Weights of a small GPT-style language model, trained from scratch on English Wikipedia.
Size: 26 layers, width 192, 3 heads of 64, MLP 384 SwiGLU, vocabulary 8192.
Architecture: rotary positions, no biases in attention or MLP.
Training: 715M tokens, 5452 steps.
Each number is 128 + 32 x the weight over its row's rms, rounded and kept within 0 to 255. Layers, rows and columns count from 0. The size above them is the row's rms in percent of the matrix's.

# layer 14 MLP up, 384x192, rms 0.217, rows 253-288, columns 0-191
size [107  99  97  97  97  95 102  99  97 100 105 101  96  96  97  93 101  92 100 104  98  92  88  98 102  97  98 107  97  96  96  98  97 111 102 103]
[[ 98 164  77 172 143 133 177 199 145 128 135 119 140 112 114 141 162 176 102  89 120 160  78 166 133 141  80 144 110 106 130 144 134 132  84  88  77 165 117 103 151 137 178 125 142 155 133 149 178  95  83 162 145 122 155 127 152 188 182 121 136 142 149 124 175 141  88 202 131 114 172 117 144 179  71 132 124 200 164 150  83 131 135  96 179 138  96 201 136 123 122  69  74 167 203 113 173 132 179 166 143 119 153 149 140 150 138 204  71 146 133  96 132 152 146  97  73 154 148 102 143  97 160  86 154 170 102 124 150 139 139 110 172  73 142 102  93 104 106 174 104  94  72 133 139 122 117 166 131 134 179 120 142  93 135 140 123 145 126 131  95 175  94  73 124 102 147  94 107 144 130 158  89 137 139 127 121 150 209 139 155 179 125 119 139 137 181 135 134 165  69 104]
 [159  45 126 158 189 119 121 141 100 127 144 137 124 114 142 103 110  85  92 157 128 152 114 139 157  98 108 108 141 171 126 124 144 159 172 188 130  94  81 153 135 128 138 118  50 203 150 112 133  98 170 166 146 129  95 137 180 118  67 177 157  85 157 144 131 121 174 133 141 113 174 141 143 121  88 166 192 149 101 122 154 110 141 179 129 117  74 123 136 146 154 119  98 121 129 203 109 102 140 125  95 127 134 156 110  74 130 120 117 121 153 111  76 156  61  95  90  68  90 115 146 181 122  82 155 148 131  65 101 111 108  77  91 139 102  88 130 160 108 186 157  70 138 119 122  84 129  39 127 147 159 145 110 147 137 117 134 114 138 182 171 152  89 110  92 168  94 161 142  95 139 121 137 140  62 149 146 163 158  67 174  64  77 140 166  89 151 145 132 128 146 155]
 [ 44 106 146  97 121 117 150  87 146 166 159 145 144 111 140  84 116 100 141 157 103 148  88 159 143 143 161 101 164 142  82 159 144 185  96 142 138 148 148 140 105 125 109 148  97 157 159 169 183 164 167 175 133 167  89 194 168 130 126 142 179 126 121 189 168  55 161 118 154 128 147 135 177 119 156  77 153  98 118  98 147 170 142  82 108 102  98  83 148  86 177 171 151 123  76 147 154 114  98 131 128 143 136 101 160 142 196 127 138 116 133 147 110 117 179 124  86 156 174 127 180 152 162  94 172 134 133 136  70 179  90 125  67 179  99 100 170 152 136  86 131 133 119 106 138 128  89 152 165  76 100 116 151 101 118 163  94 130 161 134 135 187 117 124 168 139  48 152 178 184 166  93  88  89 121 106 114 117 124  89 169 120 127 118 146 176  91 175  81  82 146 149]
 [101  97  98 129 142 144 105 148 144 129 140 113 101 135 154 103 138  73 103 148 105 167 110 138 165  90 127 101 169 149 116 136 150 150 115 171 128 188 100  91 172 152  85 110 155 133 101  95 153 164 153 123 147 140 133 161  58 130  35 134 166 122 155 140 116 108 120  82 116 151 182 105  99 142 155 159  85  68  70 142 100  84 135  60  63 165 122 101 107  82  67 179 131 119 144 133 133 111 137  78 121 109 124 143 130 124 157 176  62  25 167 154 150 117 102 154 128 133 138 116 154 140 130 118 112 152 166 146 189 146  71 129 130 130 132 185 184 101 118  77 171 131 163 126 105 138 146 144 113 137 204 114 118 116 128 113 150  78 120 119 155  95 105 105  63 121 127 116 121  94  86 133 150 121 116 105 189 161 151 116 117 129 112 159  74  31 124 122 155 120 209 101]
 [173 149  99 158 165  88 134 100 113 107 143 229 179 138 159 115 136 131 107 154 131 121 168 180 102 116 104 130 115  99 124 163 135 170 186 125 160  86 149 154 208 104 125 169  95 109 121 122 177  79 144 104  81 142 121 115 132 112 152 113 112 178 126 138 155 145 123 156 145 128 142 161 157 101 138 114 158 161 112 176 164 114 148 144 103 195  91 134  90  98 112 127 100  99  87 147 107 105 141  55  85 183  91  78  97 138 140 112  93  88 131 173  98  62 128  82  72 112  93 106 161 170 160 132 140 150 142 122 145 174  79 131 110 142 134 130 181 106 128 149  93 122  38 127  62 154 125 131 110 116 137 180  97 149  89 114 120 136 176 103 220 160 149  95 133 139  85 145 120 139 170 116 110 113 133 159 111 139  71 169  86 177 124 186 160 174 111 126  89 119 162 144]
 [ 96 104 162 207  92 104  93 146  97 123 120 183 100  87 131 101  96 153 168 108  94 137 127 123 150 119  79 139  87 125 155  90 149 175 136 124 140 185 108 139 136  64 169 114 163 142 170  91 165 150 138 170  98 165 112  82 177  96 201 107 136 146 148 125 179 139 141  86  84 118 140 200 109  85 108 113 159  85 106  84  90 143 122 181  87 118 110 164 139 134 135 121  90 152  68 118  85 156 145 114 145 127 144 113 153  90 134  84 156 113 151 171 130 107 108 113 176 120 143  26 108 141 156 142 164 132  74  55 146 127 125  80 119 157 111  59  76 125  99  95 154 140 102 108 125 101 120 126 106  91 148 129  91 140  70 133 129  94 140  60  79 106 173 101  54 161 135 145  79 125 162  61 158 146 117  92 147 104  98 133 127 158 143 141 104 106 137 143 136 159 100 112]
 [121 118 109 129 187  89 109 180 141 140 117 169 180  54 171 103 127 130 118 166 130 130  97 124 164 179 130 154 149 174 149 163 101 153  91 113  89 141 175 114  90 109 136 135 161 109  77 118 100  76 117 141 136  94  69 134 201  86 104 114 165 132 131  93  93 107 147  75 150 166 115 145 184 130 147 116 136 123  92 160  80 137 145 203 180 137 155 165 148 149 140 122  78 138 122 190 100 133 136 117 118 103  89 137  88  96 143  77 103  90 169 149 220  86 126 147 142 156 161 141 136 136 125 124 159  78  72 165 191 113  99 153 175 155 146 109 191 116 115 118 164 120 155 137 117 166 138 129 172 158 125 134 111 103 156 153 146 100 130 162  99 144 127 170  87 166 169  88  77 147 121 154 108 122 108 115  67  85 121 140 106 115 171 152  35 144 148  62  96  89 128 136]
 [154 112 143 139 124  55 165  80 137 210 156 133 164  75 139 187 123 112 140 146 126 110 120 178 126 116 104  91  97  97 185 146 169  96 122 153 104 126 102 166 168 127 183 120 126 227 175 114 153 149 132 139 144  71 176 153  85 133  91  76 124 116  88 146  84  94 140 112  92 161  66 164 147 105 125  78  60 123 124 163 125 122  87  89 118 136 127  62  76 136 150  94 135 104  72 148 135 125 108 130 134 115  99 101  76 153 147 141 168 142 158  41  92 129 160 133 150 120 100 132 137  93 152 143 169 167 117 129 114 155 148 191 143 105 117 105  85 158 141 158 124 103 153  77 134 155  85  85 155  96 149 183 159 112 120 143 114 107  76 145  96  85 148 141  86 147 126  97 181 127 131 120 137 141 107 153 146 173 156 134 133 132 114  92 151 179 130  47 186 112 100 109]
 [111  88 197 180  83 173 115 140 108 112 125 104 160 187 141 178  89 161  77 123 127 149 114 150 150 160  88 168 184 120 135 184 128 145 148 121 159 120 144 123  92 124 135 126 131  64 133 155 145  82 148  95  87 127 145 135 123  60 160 123 138 129 140 135 143 130 135 134 140 210  65 178 145 120 174 141 147  76 148 126 129 138 102 155 101  98 122  99 134 164 120 111 126 160 122 142 105 149  78 146 142 129 149 103 155 109 106  48  89  64 123 107 193 146 174  88 149 161  95 101 155  99  56 141  97 149 104 160 152  92 229 134 143 148 123 155 157 160 142 111 170 124 130 117 217 145 138 133 118 161  93 100  92 100 134 137 171 145  60 128 110 187 159  98 122 119 146 158 170  87  95  89 146 152 141 131 132 147  65  66 176 127 135  99  96 181 111 122 122 161 111 147]
 [116 116 153 145 146  92  84 112 105  84 105  72 156 120 119 106 124  78 193 104 188 131 109 128 129  81  89 101 107  68 126 185 135 168 172 108  83  58 132 118 178 162 129 132 163  96  74 117 121  92 137 166  74 198 115 117 112 153 130 170  91 151 120 126 105 151 144 184 127 135 147 143 217 158 111 122 170 120 115 116 164 112 129 105 133 141 122 172 123 135  76 178 121  95 170  89  95 119 158 163  73  33 142 151  96 130 180 191 106  90  56 147 111  98 107  95 193 111 125 148 155 143  96 157 126 143 107 164 132 146 123  79 119 168  79 118 122 192 107 126 139 128 110  86  86 183 168 151 141 123 148  46 117 165 153 150 129 137  70 106 138 153 126 100  92 123 126 150 121 126 130 106 136 140 133 213 127 107 145 120  91 129 117 120 129 137  77 145 132 111 126 147]
 [ 89 148  61 121 179 154 130 140 133 119  52 126 116 129 109 138 141 185  62  47 106 152 160  72 127 140 111 144 173 182 140 108  95 157 187 109  77 112 161 103 128 108 156 175 132 143 124 146 107 148 129  98 134 136 162 125 153 105  78 120 134  77 131 139 191 144 139 190 126 155  83  66 134 144 163 111 162  90 132 158 116 118 132 125 146 126 139 136 115 152 121 148 147 124 109 110 218 168  68 160 136 138 142 160 150 122 131 183 173  84 152 127 125 137 134 129 124 101 126 128  57 201 102 171 125  63 125  56 112 132 180 126 139 126 135 107 164 120 126 164  99 143 165 173 153 152 168 196  78 127 134  85 134 153 107 106 108 115 151 102  26  98 172 113 105 125  94  99 135 138 185 151 134 156 169 133 134 107 121 134 122  93 137  99  67 146 107 168 176 119 101 120]
 [ 91 166 167 144 104 161 136 126 140 140 119 115 122  93 143  97 112  81 173 121 144 107 161 116  97 154  95 165 119 154 155 141 182 104 102 112 121 138 120  95  80 121 117 124  95 165 157  91 103 158 101  62 200 120 114 111  69 129 159 106 128  50 118 135 158 162 116 122  82 154 143 121 200 148  77  96 116 176 159 142 113 132 160 105 175 118  65 166 170 133  49 149 147 176  77 114 148 121  99 108 102 136 112 131 146 167 130 117 135  96 160 153 197 127 132 196 109 149 195 184 122 144 151 159 143 162 110 159 112 154 113  78 149 168 197 131 151 116 131  83 109 120  87 196  97 188 125 154 135 168 123 143 113 184 147 128 126 126  88 102  64 174 157 114 132 143 106  80 110 151 161  44 119 159 128 120 115 116 112 105  67 145 133 116 143 106 140 170  93 170 133  72]
 [153 114  89 101 129 140 150 110 173  61 153 163 106 156 114 130  84 144 121 145 158 193  70 117 102 173 140 116 208 168  61 115 123 192 149 103 107 147 132  73 137 157 138 118 230 119 201 120 138  84 112 125  93  82  95 139 152 153  75 163 124 113  46 146 117 131 109 170 132 146 104 152 117 104 103 133  64 153 118 153  99 152 165 128  80  90 143 118  45 123  72 126 135  85 172  77 115 120 166 146 127 109 154  95 118 161 135 163 154 100 185 121 119 142 105 138 123 146 118 119 158  83 138 160 154 104 139  89 155 125 132 137 137 124  60 156 135  96 104 199 129  99 129 123 149 131 142 163  95 113 157 141 117  94  97 171 132 104 116 132 147  74 111 147 139 128 135  98 152 126 178 101  53  89 112 104  94 118 116 215 100 111 152 137 180  98 106 140 138 131 107 168]
 [115 106 122 127 155 157 160 107 154 104 102 132 155 153 203 141 155  78 144 105  69  94 103 111 155 151  74 159 173 120 118 127 224 191 167 131 166 153 105 137  90 109 117  33 107 128 127  94 130 131 119 107 159 155 146  98 153 151 133  71 135  83 132 191 189  92 142 111 142 115 112 128 106 109 121 127 158 120 110 101 205  94 129 150  93  59 164 165  81 108 147 104 144 116 137 165 158  55 106 121 111 115 171 144 122 173 104 119  88 140 152  40 138  79 105  84 101 131 140 152 144  70 145  95 137  48 124 119 139 167 158 130 125 101  80  89 147 107 151 109  82 148 159 132 157 180 127 182 157 111 184  90 152 128  97 160 152 132 109 155 100 153  81  90 137 126 136 188 119 163 142  97 137  85 156 103 153 132 125 126 184 149  88 113 120 139 127 102 119 146 108 168]
 [ 80 152  82 108 128 135 178  73 104 120 183 115  78 147 149  80  81 191 110 101 100 154 152  72 150 219 144 185  84 106 121 105 114  83 135 108 120 165 106 145 111 135 117 124  67 239 158 100 107 106 135 115  85 115 131 142  99 119 144 183 175 179 136 180 159 108 170 116 105 122 146 124 144 103  65 163 105 180 146 185 139  91 145 103 108  99 124  82 122 106 106 178 140 172 113 106 132 135 145  86 140 100 114 100 166 132 103 142 144 135  88 152  98 142 127 114 171 148 110 104 113 117  81 142 112 121  49 131 163 179 103 127 118 131 150 104 128 117 104 140 163 145  72  86 158 152 105 122 140 160 122  73  96 202 138  82 146 141  91 126 152  66 177 130 163  88 154 112 139  90 158 130 166 179 189 141 135 115 135 117 137 133 110 170 103 107  75 146 148 145 105 106]
 [127  92 168 136 134 150 154 129 111 121 148 131 125 152 115 105 116 163 126 106 118 178 162 103 173  58 155  97 129 122 151 154 164 120 113 163 110 139  78 129 173 126 154  80 142 157 175 156  90 160 134 234 125 155 106  80 146 112  83 180 173  96 167  89 134 110 135 100 166 127 148 163 139 154 116  65  93 149 183 117  63 127 134 123 143 139 106 130 126 145 107 175  76 120  77 167 192 122 120 148 114 151 164 116  73 122 185 142 113 157  91 115 129 145  73  33 100 167  97 104 132 146 147 118 111 109  79 125 121 182 113 125 105  73 172 148 157 127 135 190 120  69  88 133 129 128 154  90 161  54 129 154 110 170 156 150 103 154 133 141 137  94 150 138 117 144 121 134 169 142 134 162 163 115 113  91  43 163 153 184 136 114 186 112 125 164 111  80 176 108 100  90]
 [201 121 134 149 119 119  99  80 143 100 167 110  96 133 124 131 136 137 108 157 147 111 169 108 108  60 212 127 152 123 163 124 116 124 115 180 114 119  89 102 115  99 141 183 163  94 173 144 129 157 120  98 136 165 104 134 140 103 121 116 158  93 168  60 160 140 120 133 137 145 171 115 107 127 181 101 150 150 128 120 133 144 152 161 181 145 184  89 161  82 195 121  90 102  58 115 105 159 113  66 123 136  76 113  78 154 169  96 132 124 140 115  97 159 157 150  85 112  40  39 112 122 129 152 118  82  59  87 135 138 122 157 142 160 144 139  78 142  75 141  85 130  73 164  98 123  99 183 128 107 153 115  97 151 117 177 120 124  89 103  49 149 131 125 112 151  76 154 205 120 137 138 116  99 149 132 126 134 112 131 158  69 135 117 164  98 112 121 129 124 197 173]
 [ 96 159 166 105 102 108 129  81  60 160 131 121 137 104 184 199 131 158 189 206  76 169 120 125 123  96 157 140 145 120 122  98 147  96 171  68 116  69 144 108 136  79  98 139  75 128  74 106 126 112 136 161 132 114 128 142  93 132 159 122 109 119  64 142 162 117  51 111 147 159 157 157 125 145 116  82 160  64 104 196 139 118 104 136 124  69 138 103 108 168 154 140  46 111 128 156 124 144 111  98 147 159 180 158 124 141 123 112 149 155 133 183 137 145 186 134 115 141 145 151 109 169 134 127  57 141 155 109 128 109 161 122  95 119 135 103 104 162 156 142 111 145 137 117  70 147 164 147 145 102  92  62 141 111 130 104 101 119 143 134 140 146 180 132 120 136  97 215 118 137  93  77 111  72  58 161 131 119 128 125  87  80 192 135 132  98 134  59 136 174 109 150]
 [164 139 126  57 136 109 135 171 127 114 145 126 142 162 135  70  43  92 107 173 172  92  47 142 108 139  52  98 124 114 113 119 144 130 152 151 148 144 144 170 131  97 137 125 133  98 171  79 139  93 166 106 126 137  95 132 148  71 178 105 127 123  96 188 135 171 144  59 138 127  94 157 120 149 120 120  78 149  86  66  83 109 162 139 127 128 194 134 125 167  81 141 132 117 182 141 158 157 101 112 146 174 110 135 179 139 105  67 134  95 138 149 129  95 100 114 134 184 145 165  90 131 129 135 125 173 120 121  77  90 135 112 109 165 118 135  99 135 118 110 113 150 129 151 116  37 104 116 174 183 183 124 121 165 132 152 122  85 136 150 190 140  96 166  48  98 189 117 115 163 157 172 145 118 141 162 149  79 133 142  88 139  68  83  80 151 122 128 151 151 113 158]
 [106 149 146 198 176 119 101 152 133 183 120  53 141 119 129 125 172 147 120 107 106 122 110 139 146 123 184  88  96  94 134  89 174  90 172 131 106 150 132 100 127 137 113 126 102 149 169 129  88 170  78 104 183 166 148 125 180 122 100 124 207 120 149 157 103 179 126 136 100 146 140 159  85 183  83 197 112 151 154 145 155 121 133  89  85 119  77 113 126 140 134 154  84 167 151 155 171 161 101 130 159 171  70 179 186 174 152 102 163 163  89 122 114 155 116 101 155 142 152 164  79 163 101 110 131 164 110 193 147  83 101  74 136 139 158 142 130 160 160  79  86 136 122 123  85 177 100 106 131 139 172 118  50 148 145 118 158  81 149 166  96 159  83  56 150 133 117 127 175 121 164 165 128 142 145 110 152  70  69 156  89  95 124 138 149 100 128 154 125 142 114 148]
 [ 78 172 118 149  94 152 112 128 172 113 183 130 125  83 158 146  93 111 108 145  81 183  78 110 102 158 127 141 124 109  93 126 141 153  90 109 198 141 106 104 153 151 102 127 123  99 148 106 113  62 148 147 120 126 128 142 135 102 115  45 118 101 102 128 147 153 133  75 124 142 161 124 148 194 184 157  44  97  93 153 115 129 102 158 126 106 134  97 139 151 147 157  58 121  92  97 144 184 118 159 109 149 126 134 200 133 142 177  62  44  74 123 129 113 106 139 115 159  90 107  88 107 110 172  92 127 183  94 162 124 174 138 149 117 156 119 116 115 133 123 167 106 117 149  70 159 139 125 125 149 153  97 123  79 112 139  90 115 161 141 145  71 111  94 110 130  51  72 199  74 126 184 114 124  89 158 123 138  85  77 125 124 156  70 137 134 162 105  77  85 117 144]
 [118 103 111 177 144 123 114 118  80 117 130 140  77 196 124 133 104 145 164 127  68 115 121  71 152 157 150 123  71  90 134 189 118 118 117 155 156 135 178 119 111 139 111 112 166 123 149 155 165 121 102 162 150 110  59 126 137 184  98 147 141 153 113 125 103 130 184 158 141 186 124  81 129 178  57 176 182 106 116 137 144 127 112 147 111 100 127 105 103  76 151 140 107 137 129 149 109 147 107 139 121 161 154 115 115 129 151 101 116 162 112 101 132 150 161  87  85  77 158  52 146 155 118 130 165 134 176 123 159  75 183 127  94  81 138 142 195 122 142 101 214 206 186 134 169 152 147  47 128  60  33 113 163 161  88  91 149  97  98 104 121 131  93 104 109 164 161 140 134 152 147 170 151 140 126  95 148 161 113 116 104 116 147 127 154 102  76 110 176 125 116 133]
 [124 131  88 176 140  70 106  87 115  93 114 190 115 123  86 141 189 138 113 132 133  75 103 158 158 122 127 153  85 117 126 126 140 167 170 123 152  80 131  95 134 117 160 128 175  99 110 154 114 108  95  96 160 137 104 161 134 180  59 193 137 109 173 128 119 138 146 125 138  89  91 119 151 109  96  77  98  66 196 174 134 162 203 130  94 139 169 227 104 141  96 113 121  84 100 116 114 120 193 137 169 156 141 130 132 160 116 124  95 133  49 126 145 132 136 117 116 153 115 105  74 133 118 132 130 173 117 165 123 111 119 136 200 113 161 101 183 110 132 142  92 118 141 139 122 138 158 158 112 114 116  75 122 130  79 106  90 146 184 132  41 161 177  96  87 173 124  82 129 139 118 124 107 116 172 205 117 126 136 167 150  84 166 143 186 103 104 155 102  79 126 131]
 [ 92 124 153 102 143  92 123 119 169 141 167 153 162 146 182 183 121 143 148 130 136 153 121 181 136 150 168 108 117 100  91 112 173 154 137 195 100 111 193 198 123 134 129 167  89  70 135 132  67  64 156 164  85 101 131 132 114 147 108 113 112  55 105 118 145 179 205 102 191  63 110 134  75 117 145 125 129  60 145 159 201 149 165 229 109  77 120 118 104 128 154 154  94 150 139 157  94 151 139 107 149 131 197 169 118 173 108 153  74 154 121 136 114  69 124 119 101 165 100 114  78 144 141 134 117 105 153 145 159 172 135 130 131 134 110  88 136 152 117 124 232 154 127 119 104 176 145 182 106 111 147 118 112 180 137 155  97 109 118 148  89 142 119 118 133 145 115 157 125 153 145 102 129 142  54 174 158 112 110 122  94 139 123 132 145 121 130  94  96 132 140 141]
 [170 102  89 135 164 196 106 139 134 166 155 133 135 107 140  77 135  85  68 104 149 148 152  84 120 127 158 182  96 107 107 121 130 154  94 108 117 175 152 131 151 150 191 139 134 108  75  81 141 107  92 156  90 111 126 151 130 132 167 124 110 157 117 168 137 130 114 132 131 155 126  46 168  90 101  81 111 147 167 127 196 128  78 147  83 112 122 113 144 102 148 155  90  83 114 111 113 126 155 156 122 106 140  86 201 131 172 154 130 148 118  93 169  49 103 123  78 117 101 109 120 130  90 123 157 174 144 129 142 161 129  66  93  84 133 127 163  78 132 142 137  91 178 125 120 165  73 162  93 145 140 130 136  80 103  99 162 179 176 116 112 112 140 152 147 198 165  55 130 143 150 111 118 106 131  86 103  67 163 144 155 105  93 147  76 136 180 176 103  31 115 104]
 [116 135 158 120 162 123 112  70 128 135 157  79 114 153 173 135  85 170  95 160 112  75 118 122 152 129 156 126 146  95 126 125  99 183 127 114 129 130 116 114 139  92 127 123 148 115 140 102  88 139 163 127  58 100 102 159  96 134 153 133 120 168 143 109  36  91  96 133  51 166 124  90 113 123 130 134 147 129 126  99 168  82 131  49  85  74 136 105 155 109  93 151  70  95 147 122 149 108 101 145 194  91  90 144  89 148 135 109  65 111 136 132 108 116  77  93 190 112 110 147 148  76 128 113  14  80 126  96 123 117 118  92  98 134 141  65  50 153 163 111 182 157  92 171  65  81 123 127  89 181  61 134 116 133 140 106 141 131 105 134 145 120 151 144 140  93 122 130 111 168 169 118 115 132 122 126 149  67 146 158  65 178 118 140 169  98 134 146 148 160 114 150]
 [108  97  87 152 134 124 111 125 205 126 171 155 143 149 146 137 126 173 176 173 126 152 101 167 133  97 124 154 137 140 148 157 194 161 135 221 142 137 135  98  54 137 118  76 157 122 129 109  86 130 121 110  93 127  82 127 156 105 114 164 132 176 135 108 203 128 111 103 105 118 113 124 151 129 130 184 200 142 121  98 154 144 131 145 105 128  94  91 104 144  97 155  94 126  85 112 107 117 137  66 114 196 122 160 106  73 170  98  52 119  85 182 142 138 105 127 180  81 163 162 149 174 131 138 110 115 116 114 101  89 161  78 152  88 134 151 115  86 124 111  91 114 117 141 149 115 176 126 103  83 164  69 186 209 136 162 174 149 143 119  73 107 138 138 131  73 167  77 134 123 126 139 133 136  86 180 155  72 148 167 100 125 132  99  76 119  97 110 172 122  84 122]
 [158  97 106 119 131 130 158 166 105 186 115 174  88 133 103 135 151 139  75 136 125  83 142 118  99  76 188 114 141 184 162 107 138 118 118 180 197  92 136  72 121 178 100 136 141 135 125 104 126  95 130 173 138 131 146 138 159 172 127 132 158 148  62 170  71  94 151 133 135 150 142 138  92 182 145 121 213 119  82  73 148 196 178 124 114  87 154 110 127 110 110 117 127 140 102 157 128 128 123  68 134 155 119 187 126  83 152 102 128 168  75 144  96 145 121 175 131 166  89 172 146  64 161 147 183 171  80  86 135 161 132 163 173 114 135 187 174  85 180  87 127  77 126 143 134  71 102 134 173 162 144 142  84 125 127 127 160 106 141 132 141 124 135 125 167 164 171  96 120 201 111 106 142 133 132 131 167  85 168 161 166 154  75 132 148 157  94 160  89 119 129  98]
 [108 101 169 119  76 165  76 139 162 137  84  52 129 104 128  77 130 147 138 162  93 165 146 125 145 121 106 129 104 137 115 150 107 151 185 141 162 162 104  99 144  85 142  90 118  99 142 100 128 163 114 136 101 122 106 135 185 125 164  50 148 124 136  55 128  58 117 158 123  98 171 123 183 208 163 196 114 140 192  87 114  34 149 126 165 193 178 112 129 153 154 160 137 159 134 138 157  84 134 125 115 151 172 161 163 109 176  30 118 102 126 202 150 135  86 150 150 147 105  92  60 124 120 153 120 171 170 196 167 116  92 181 130 138 110  81 118 111 132 126 102 114 164 161 102 131 141 126  98 126 115 137 100 154 141  77 109 128 119 146 132  90  93  96 113  97 125 128 132  81 140 168 138 159 152 119 132 165 158 110 138 119  88 100 136 134 117 118 150 129 114 180]
 [176 160  92 163 164 207 112  90  95  71 171 149 121 141 135 180 220 104 125 142  72  98 116 148 112 133 148 140 111 137 126 190  51 141 141 121 106 161 125 202 162 120 127 152 107  92 189  75 147 149 117 145 131 151 144 119 152 132 151 141 136 151 104 122  84 121 104  82 165  88 118 133 149 155 166 144 156 133  84 102 107 160 111 116  93 190 122 109 120 123 146  98 138 136 123 174  90  94 111 140 149 198  86 116 146 128 102 147 189 156 153 153 148  92 109 149  95  97 160 156 151 143 134 100 168 130  76  80 112  97 102 129 108 153 133 101 148 119  72 176 140 123 130 100 173 183 104  84 112 157 174 155 152 179  89 133  74 142 124  99 139  88 123 126 115 130 148 162  72  79 153 122  84 175  73  68 102 127 159 130 122 167  77 180 133  92 137 182 178 113 104 153]
 [ 95  92 102 103 131 108 180 146 110  95  86 103  82 100 130 107 155 143 118  94 118 135 116 190  73 201 107 149  91 109  77 144 104  36 124 108  90 127 106 106 111 135 172 108 185 192 144 119 126 151 146 119 116 146 148 147 123 162 127 125 119 205 155 197 162 145 154 155 127  79  88 104  63 101  85 128 148 125 132 206 132 125 105 131 122 111 156 156 179 149 161 175 117 187 100 105  88 152 132 190 168 209 103  77  90 125 115 177  72 119 124 109  94 153 108  88 120 159 172 175 155 120 116 162  90 145  96 165 136 165 112 103 152 202 133 140 102 130 104 126 170 120 131 116 119 100 141 112 138 130  49 145 139 150 150  89 135 157 103 110  95 119 128 144 132 153  64 137 147 100 165  91 134 133 129  72 121 156 124 126  43 136 127 149 101 137  91  85 128 141 130 127]
 [104  73  86 112 115 123 170 126  92 183 128 103 175 186 100 167 112 185 118 142 106 185 138 161 110  92 125 139 160 140 124 154 117 179 113 122 152 122 112  98 132  92 155 165  57 126  96 108 151 158 120 174  79 128 146 147  98 155 122 185 182 146 133  97  99 132 160 132  88 166 209 131 208 157 131  85 147 121 150 161  87 140 120 151 106 176 184 117 123 166 167 147  85 104 126 133 125 113 137 124  94 176 145 111 159 106 115 116 123 157 106 162 143 138 134 123 154 148 128 105 141 107 115 203 163 105 110 119 111 154 102 135 119 124  97 155 136  98 122 116  72 161 150 157 171 130 143 177 207 114 162 101 114 126 115  98 129 211 108 111 146 115 150  73 137 188 147 191 126 137 125 205 150 140  74 184  54 156 142  67 139  80  97  94 123 121 131 100 107 127 169 182]
 [174 135 110 163 194 106 110 129  55 108 124 161 110  83 152 152 119 170 101 212 111 144 154 102 167 162 155  85 141 224 149 132  82 133 121  92 103 167  93 153 166 119 133 157 151 165  92 132 101 143 148 173 134 139 168 120 168 110 187  82  96 162 116 174  98 144 104 110 146 146 148 111  69 141  87  72 139 160  68 129 133  97  84 139 139 114  93 125 171 113 186 136  78  98  85 125 136 188  97 132 143 127  96 139 173  89 138 155 173 144 109  84  50 147 159 142 112 136 108 108 154 111 127 116  80 146 114 159 133 200 108 160 126 148 171 108 147 166  91 126 124 135 140 167 153 116 128 120 195 119 107  86 128 103 160 114 170  96  92 172  53 119 163 153 148 160 152 113 147 124 141 108 150 177 104 132 164 123 126 137 118 101 143 150 156 127  85  83  78 204 108 136]
 [157 166 198 174 156 124 162 107 125  86  81 112 121 128  91  74 112 114 175 153 193 123  93 123  94 112 112 110  94  94 122 131 107  79 109 160 174 103 150 128  96 145  64 180 126 107 119 149 122 100  83 106  86 119 122 149 223  85 154 120 129 133 129 130 157 121 121 100  93 151  91  59 128  87 123 192  93 146 115 122  70 143 104 112 158 127 157  68 191 132 168 135 183 142  77 135 134 136  57  88 138 141 152 135 102 109  92 134 140 129 112 105 122 183 167 102 166 101 120 151 113  99 114 142  87 142 111 164 142 102 102 122 145 155  96  88  82 180  92 131 135 160 125 125 111  83 127 136 136 206 145  89  81 177  74  92 147 193 131 116 145 126 138 106 148 180 173 110 147  92  86 159 194 138 152 121 107 112 133 123  92 141  96 186 163 120  98 169 143 150 173 173]
 [117 121 159 129 173 113 122 156  51 102  94 154 135 163 143 180 119  84 133 117 101 137  66 169 154 154 214 104 171 112 134 122 173 106 123 124 117 160 148  77 118 156 122 147 105 124 154  86  55  92  79 117 151 155 155 159 121 148 137 117 156  82 199 107 113 151 168 144 176 124 133 140 148  66 103 102  72 149 109 141 166  97 116 131 112 174  79 147 169 155 158 119 106 114 187 141 136 129 198 120 147 161 181 179 167 158 159 119 164  99 165 100 106 144 121  96 101 157 108 130 116 128 122 124 105  97 147 124  73 101 170  93 201  97 140 177 141 132  90 124  93 105 108  81 128 127  90 182 139 133 191 102 136 117  85 119  96  68 172  94  95 120 154 164 103 143 165 121 107  91 100 124 125 108 170 116  96 144  82 158 134 164 143 148 122 167 161 128 147  56 177  61]
 [140 148 118 130  97  70 130 144  79  95 117 140 140 113 146 126 119 191  91 133 140  83  89  46 156 162  89  75 162 187 105 140  95 104 151 151  93  96 164  86 119 141  77  88 114 145 120 118 159  70 139  89 145 104 143 108 133  88 123 103  72 136 173 104 103 149 170 154 154 154 117  89 150 117 111 175 159 159 109 134 105 126 178 118  63 153 144 121 136 116  71  77  95 182 140 154 144 110 161 113 183  66 161 134 123 145 121 142  48 102 149  87 155 117 102  63 141  81 144 116 123 111  89 174 140 184  65 136 114 148 107 131 124 127 150 103 145 126 154 149  99 135  82  57 160 145 134  78 115 104  86 144 113 141 146 109 118 129 153 117 143 185 119 191 164 207 133 161 113 150 130 114  86 177 128 177 105 150  64  95 162 145 112 124 116  95 204 112 106 137 128 151]]